config.toml
n_layer = 16
d_model = 512
n_head = 8
n_kv_head = 8
head_dim = 64
d_mlp = 1344
vocab_size = 50257
activation = "swiglu"
norm = "rmsnorm"
norm_place = "pre"
norm_eps = 1e-06
positions = "rope"
rope_base = 10000.0
rope_fraction = 1.0
qk_norm = false
attn_scale = 0.125
bias = "none"
tie_embeddings = false
parallel_block = false
init = "uniform"
init_std_qkv = 0.0267
init_std_o = 0.0267
init_std_up = 0.0267
init_std_down = 0.0
optimizer = "adamw"
lr = 0.000661
beta1 = 0.9
beta2 = 0.98
weight_decay = 0.27
lr_head = 0.0045
grad_clip = 0.5
warmup_steps = 361
schedule = "wsd"
decay_fraction = 0.643
decay_shape = "linear"
final_lr_fraction = 0.1
batch_tokens = 65536
seq_len = 1024
doc_mask = true
train_tokens = 604500000
steps = 9224
dataset = "wikipedia_en"
Each number is 128 + 24 x the weight over its row's rms, rounded and kept within 0 to 255. Layers, rows and columns count from 0. The size above them is the row's rms in percent of the matrix's.

# layer 4 MLP gate, 1344x512, rms 0.0381, rows 1017-1033, columns 0-63
size [ 99 104  96  99  96  98  97  95  96 102 103  90 101  98  97 100 101]
[[121 144 155 144 130 105 175 160 127 151 160 126 132 116 132 135 167 158 152 158 140 118 128 147 148 146  65  95  90 113 115 137 107 161 167 106 162 159 159 114 122 136 112 152  95 108 132 120 137  90 153 148 127 135 120 122 110  74 140 119 134  88 121 134]
 [116 172 112  99 101 145 102 111 104 119 105 116 144 151 139 146 120 109 132 131 111 118 146 142 114 172 112 143 138 138 143 127 125 140 149 111 140 150 166 123 101 134 101 136 127  91 160  91 144 112  73  80 161 122  61  98 141 136  95 117 121 123 164 135]
 [158 126 124 136 107 122 108 135 124 130 123 148 108 135 100 102 167 123 102 134 144 142 167 141 149 105 131 157 150 119 115 136  99 113 139 111 105  90 135 120 114 106 103 137 153 210 150 141  80 139 109 132 111  80 136 131 124 131  93 101 154 170 156 103]
 [164 120  96  88 111 142 124 142 126 139 160 111 100 136 127 140 120 126 108 101 137 116 160 123 118 144 116  72 124 131  68 131 128 177 139 123  91 121  89 121 151  86 140 148 126 143  91 119 120 115 144 155 123 130 148 103 120 134 147 141 153 149  91 147]
 [ 90 133  77  98 116 111 129 159 112 116 119 153 130 107 150 108 118 139 125 141 143 131 137 146 116 131 161 113 121 125 115 130 175 147 142 115 152 142 132 127 135 125  65 134 154 152 101 139 127 121  98 127 148 103  78  87 153 128 147 119 128  87 102 123]
 [180 108 134 131  65 145 141 133  93  93 217 118 158  49 120 172 115  73 116 119 125 152 112 145 110 104 101  97  80  95  90 120 134 135 122 122 127 141 176 149 104 107 108 157 124 170 156 114 120 167 110 112 152 135 143 156 131 137 157 160  93 145  93 137]
 [136 118 138 124 132 134 157  99 134 110 147 124 145  99 109 143 155 151 127 134 110  90  79 115  91 101  87 121 134 109 173 151 143 111  83  96 150 144 158 109 132 136 138 161  96 158 166  94 102 145 126 145 110 153 145 156 120 110 100 140 133  95 116 152]
 [ 95 134 116 106 151 155 125 128 144 142 132 149 115 105 174 121 152 122 143 150 101 126 122 129 166 109  96 135 121 130 158  87 156 107 132 145  78 183  97 194 107 114 136 144 183  92 138 133 149 123 133 161 126 134 145 159 105 113  97 147 156 168 110 155]
 [106  85 158 160 122 138 123 111 135 121  63 178 118 145 140 114 133 148 130 111 147 108 109 114 132 104  99 145 169 106 121 131 122 119 155  85  87 161 137 113  98 135 122 153 111 126 110  64 158 163 104 131  82 125 139 122 159  93 150 112 177 140 103 136]
 [113  73 117 119 143  82 147 164 131  72 152 136 114 165 167 152 155 169  60 120 133 124 146 128 118  89 118 120 118  88  96 135 147 113 107  97 150 122 150 138 167 152 110 127 145 114 125  96 166 108 102 177 125 107 137 113 117 117 120 157  82 155  87 119]
 [134 123 137 144  93  89 171 136  75  57 107 141 133 124 150 115  97 133 148 140 129  89 111 112 161 126 111 157 108 142 144 119 128 158 115 130 136 107 115 146 126 127 143 143  87 104 123 111 149 108 146 107 166  94 103 166 121 121 136 127  92 121 151 107]
 [150  89 150 186 133 114 110 124 130 152 135 161 142 117 130 114 154 114  98 145 144 165 115 105 182 149 119 140 129 104 129 121 161 117 147 127 124 160 134 134 104  88 132  97  99 112 129  94 107 119 127 136  96 151 123 152 130 159 135  95 105 166 156 126]
 [169 130 157  97 128  91 114 102 131 167 184 141 146  86  94 158 148 117 146 137 125 125 125  66 101 134 105 116  78 119 145 118 112  67 153 117 100 116 108 152 126 106 168 126 130 167 170 130 115 107 132 134  43 155 143 156 168 128 116  77 149 117 108 121]
 [162 136  97 169 154 123 141 134 117 136 108 138 136 130 161 127 152 117  99 121 144 106 130 101 118 134 153 130 161 146 130  88 127 143 124 112 118  97 147 117 137 106 133 135 146 154 107 104 186 120 163 141 101 140 159 165 144 112 130 183 115 132 170 163]
 [155 109 112 135  83 135 149 117 170 114 135  88 153  83 117 112 141 142 148 116 119 130 117 145 134  96 121 141 136 176 124 138 129 150 152 138 139 146 144 134 139 142 191  76 110 166  94 110  84 133 131  97  88 161 159 113 112 131 155 136 155 116 114 106]
 [105 128 141 125 137 120 139 137 142 119 175 152 120 118 145 138 139 122 108 104 182 142 127 157 154 112 127 105 113 157  76 123 136 150 163 120 104 120 119 118 112 150 156 116 118 146  84 141 123 120 102  83 116 116 138 173 133 147 140 120  81 114 116 113]
 [108 103 173 127 156  90 170  98 107 145 118 130 118 148 133 156 124 115 117 137 111  87 145 147 123 109 167 165 109 112 122 119 110 140 141 111  91 154 108 109 124 120 123 153 131 130 135 110 117 130 135 121 118 118  98 127 150  99 113 167 108 109  95  99]]
# layer 4 MLP up, 1344x512, rms 0.0368, rows 1017-1032, columns 0-63
size [ 94 103  94  97  97 100 100  98  95  99 105  96  99  98  98 100]
[[154 149 147 139  97 139 133 136 125 126 139 114 142 142  55 117 113 121 148 122 112 132 142  98 148 105  74 117 108 148 141 117 105 150 124 159 134 126 132  74 134 108 136 117 113 136 118 112 115 124 126 161 102  85 154  97 135  92 121 123 169 106  87 112]
 [106  72 128 100 155 122 139 160 151 156 116 102 116 142 113 143 108 172 156  92 154 111 124 146 130 101 131 133 111 124 138 161  92 119 101 175 111 118 105 130 131  95 160 164 112 118 179 148 135 124 151 124 128 111 144 100 132 148 113 152 126 176 120  70]
 [ 90 115 143 127 181 135 104 154 140 126 123 160 112 113 147 125 137 129 167 150 134  96 137  84 135 144 106 168 131  91 132 163 121 113 116 125 134 134  83 113 103 150 139 111  99 100 140 116  98 106 128 139 149 104 106 100 125 130  92 184  92 129 124  94]
 [ 95 130 108  93 156 124  90 156 110 107 126  81  74 138 109 107  75 100 132 128 128 111 170  96  96 123  82 137 148 100 132 102 146 130  90 156 122 121  92 136 148 131 154 154 183  99 122 125 158 113 126 134 104 127 161  99 117  99 128 114 137 143 158 143]
 [179 125 141 125 161 146 117  94  99 101 164 143 110 147 134 131  72  93 151 106  98 109 129 125 151  92 125 133 128 112 103 104 103 158 119 143 137 115  91 150 144 155 172 110 162 121 113 160 134  80 142 128 143 151 149 122 156 140 140 130  88 115 178 105]
 [114 111 169  92 133 134 104 133 120 140 150 131 169 136 102 160 117 178 131 159 105 153 166 100 155 162 112 131  97 112 133 116 101 118 130 129 139 125 136  77 134 125 138 135 118  98 120  82 118 151 116 189 101 124 158 129 130 146 127 124 152 128 101 132]
 [111  90 116 136 140 115 159 147 111  87 151 113 132 141 164 125 135 109 130  76 132  92 151 125 158 140 153 110  74 138 136  82 128 131 148 178 133 133 144 114 138 131 159 144 136 118 113  95  90 118 111 131 193 139 126 147 106 107 158 102 153 133 130 194]
 [140  78 111 150 104 111 150 135 122  91 124  98 151 152 108 128 116 112 103 133 101 153 106 104 120 161 153 128 177 101 140 153 156  97 170 134 149 125  90 155 140 151 130 134 110 147 137 127 131 131 136 145 133 147 133 146  77  93 135  73 127 162 131 142]
 [136 182 133 133 111 113 143 154 150 133  98 111 120 128 142 138 156 120 159 106 133 151  86 115 136 114 121 128 112 155 153 149 105 130 173 129 114 124 147  88  79  88 156  98 158 122 104 128 121 100 126  77 100 144  89 102 169 138 129 112  94 109 127 155]
 [113 131 148 106 157 107 127  81 134 118 134 117 134 146 123 126 128 107 118 118 126 154 126 158 135 131 145 101 118 113 132 121  57 132 143  86 149 107  67 132 127 136 146 121 133 122  97 157 138 126 186 124 150  88 141 132  79 147 140  81  93 122 134 127]
 [138 120 145 130 118 108 108 130 100 139 124 122 129 177 107  74 109 177 158 112  99 102 111 109 101 123 156  98 128 157 119 113  90 106  88 106 130 138 124 107  99 127 145 100 164 108 129 109 144 109 119 135 104 135 112 134 102 132 114 152 112  69 155 126]
 [167 162 141 106 131 124  87 155 153 112  83 140 108 126  97 113 133 142 138 102 137 143 143 113 143 147 107 125 132 166 129 136 133  97 132 135 119 145 160 137 110  87 176 115 142 159 136 143 150 142 143 141 129 156 122 146  96 154 117 145 102 115  83 126]
 [110 108 150 119 118 108 117 107 119 125 127 110  86 117 145 118 174 164 139 117 104  93 116 167  82 172 150 123 142 124 138 105 176  90 145 125  80 141 140 107 148 162 111 134 172 149 125 136 179 142 129 143 143  98 111 108  93 126 129 123 126 140 139 124]
 [159 151 105 105 142  76 113 146 136 150 112  96  79 152 143 142 124 132 115 123 136 103 109 130  98 133 148 116 160 103 116 157 153 125 156 106  91  94 157 184 113 123  95 158 123 131 165 115 142 124 112 103 143 146 132  85 126 148 107 138 158 181 138 130]
 [139 107 137 128  88 147 114 101 125 108 130 172 129 174  85  98 149 138 127 154 124 143 122  66 143 145 185 161 152 112 107 138 129  86 109 142 168  98 141 120 131 150 151 117 129 125 121 152 149 132 123 139 152 108 168 115 125 103 105 143 140 147 130 153]
 [103 114 150 121 125 147 140 141 196 152 119 160 133 121 147 122 139 155 124 143 174 120 156 145 167 151 141 143 107 116 175 115 170 106 148  65 132 109 150 150 150 114 153 101 122 140 171 134 148 122 147  53 140 162 127 126 140 137 164 122 176 107 126 125]]
# layer 4 MLP down (transposed), 1344x512, rms 0.0337, rows 1017-1032, columns 0-63
size [ 97 103  94 100  99  99  99  99  97  98 106  95 101 100  99  99]
[[150 126 125 123 167 112  75 187 112 109  98 138 122 104 141 126 168 167 136 119 144 154  96  79 150 179 123 150 151 127 102 101 125 134 111 127 134 139 150 161 112 126 123 122 124 108 102 150 156 140 128 100 116 119 143 157 154 123 154 158  89 141 135 148]
 [101 174 128 143  87 150 143  60 141 114 113 109 131 149 103 149 154  92 160 146 115 130 144 152 125 184 129 124 144 126 170 123 111 106 146 128 142 116 125 133 133 152 137  85 125 133  97 131 132 128 126 120 171 140 108 140  98 126 112  90 155 120 133 178]
 [104 129 126 112 121 112 144 107 163 122 151 113 123 134  93  89 140  92  96 130 133 121 126 146 104 133 137 158 111 114 135 133 122 121 174  93 108 135 105 100 112 143 149 139 134 177 154 128 108 117 116 182 168 157 123 129 150 117 130 170 123 117 142 133]
 [120 117 141 111 151 121 140  94 125 130 111 141 115  84 124 157  78  72 153 104 127 106 114 123 102 108 134 152 126 132 138  93 116 108  71 149 188 119 129 111 120 144 113 126 126 123 147 126 122 146 109  86 107 138 118 161 137 142 103 140 103 132 138  79]
 [138 131 153  84 122 146 129 153 145 130 117  63 120 127 145 129 135 149 153  88 114 144 138 188 188 131  77 106 133 104  88 119 154  94  82 122 124 123 110 116 132 138 161 120  95  95 109 137 159 123 141 123 144 149 109 122 111 117  97 135  78 149 106  95]
 [113 151 153 137 135 103 135 167 117 100 195 115 153 111 120 118  88 104 102  81 117 127 155 139 156  90 126 114 111 145  96 121  95  85 126 114 120 144 110 166 136 158 143 117 117  91 161 150 131 159 136 121 125  86 113 106  90 126 132 146 125 145 104 108]
 [ 95 126 166 162  76 144 119 128 152 133 130 135 127 183 129 112 103 110 148 125 125  98 134 176 155 108 129 141 116 112 133 139 104 137 162 122 137 112  81 134 134 145 108 133  90 111 126 106 157 121 115 131 119 115 194 157  96 153 132 123 109 169  84 144]
 [ 94 149 159 127 139 168  92 145 106 146  97 117 132 133 101 137 126 100 134 138  94 107 127 101 115 100 104  91 133 172 109  78 116 137 106 144 139 107 124 102 124  62 157 118 158 127 115 101 173 136 121 121 139 120 152 197 135 116  91 186 125  90 115 130]
 [126 156 147 135 127 130 178 127 160 131 149 160 155 115 121 117 123 117 125 136 153 136 106 143 125 106 130 154  95 188 112  94 132 138 118 106 147 123 126 111 165 114 114 136 166 131 113 164  81  92 148 152 136 112 121  91 125 149 158 131 119  74 127 138]
 [126 107 140  97 108 156 151 109 154 170 130 115 140 143 138 121 132 166 122 155 154 130 154 143 104 140 108 104 115 120 121 107  84 131 136 180 166 108 133 108  72 172 126 135 129 155 159 158 137 134 165 131 137  90 114 126  81  99 109 166  93 112 135 167]
 [127 135 107 103 121 111 171 149  90 103 120 119 157 159 143 139 124 153 146 125 110 123 131 138  96 141 170  87 184 141 114 120 118  85 113 164 124 106 133 121 177 112 106 125 148  93 117 103 156  93 123 108 128 151 144 152 102 103  80  91 123  79  93 135]
 [159 154 132 128 134 117 147 147 158 128 135 138 132 119 142 107 142 145 109 154 115 131 123 149  88 113 149 122 137 132 126 122 165 141 105 113  90  90  93 164 112 129 119 134 126 111 122 105 140 124 133 142 197 123 130 108  80  95  87 142 147 107 144 137]
 [156 129 126 138  97 110  93 144 103 143  98 163 135 138 112 169 138 134 131 143 116 122 145 148 131 117 162 151 111 143 127 155 125 132 152 152 136 143 140 120 104 133 121 135 139 115 137 132 123 142 152 141  82  89  91 133  93 141 112 132 133 144 100  97]
 [111 118  90  67 130 160 112 154 110 130 135 127 113  85  99 129 123 123 137 132 140 132 111 110 120 154 145 135 139 127 152 123 154 148  81 118 127  99 152 114 128 112 173 140 148 104 123 126 121 135 156  81  91 115 108 136 179 116 136 164 180 106  77  87]
 [121 111 128 156 125 131 108  93 127 117 150 201 161 154  81 146 125 131 173 126 118 125 113 107 157 178 116 154 133  97 123  87 130  91 138 152 137 104 133 143 173 137 119  98 119 168 101 177 133 103  97 124 145 122 126 156 140  96 139 108 118 116 149  92]
 [ 95 158 147 133 124 164 147 145 143 145 135 135 106 103 102  84 115 109 105 104 117 102 149 116 115 113 125 114 122 155  97 115 183 156 152 109 121 173 114 156 112 143 127 105 164 151 154 129 153  90 123 124 120 139  99 136 121 170  71 168 120 142 120 106]]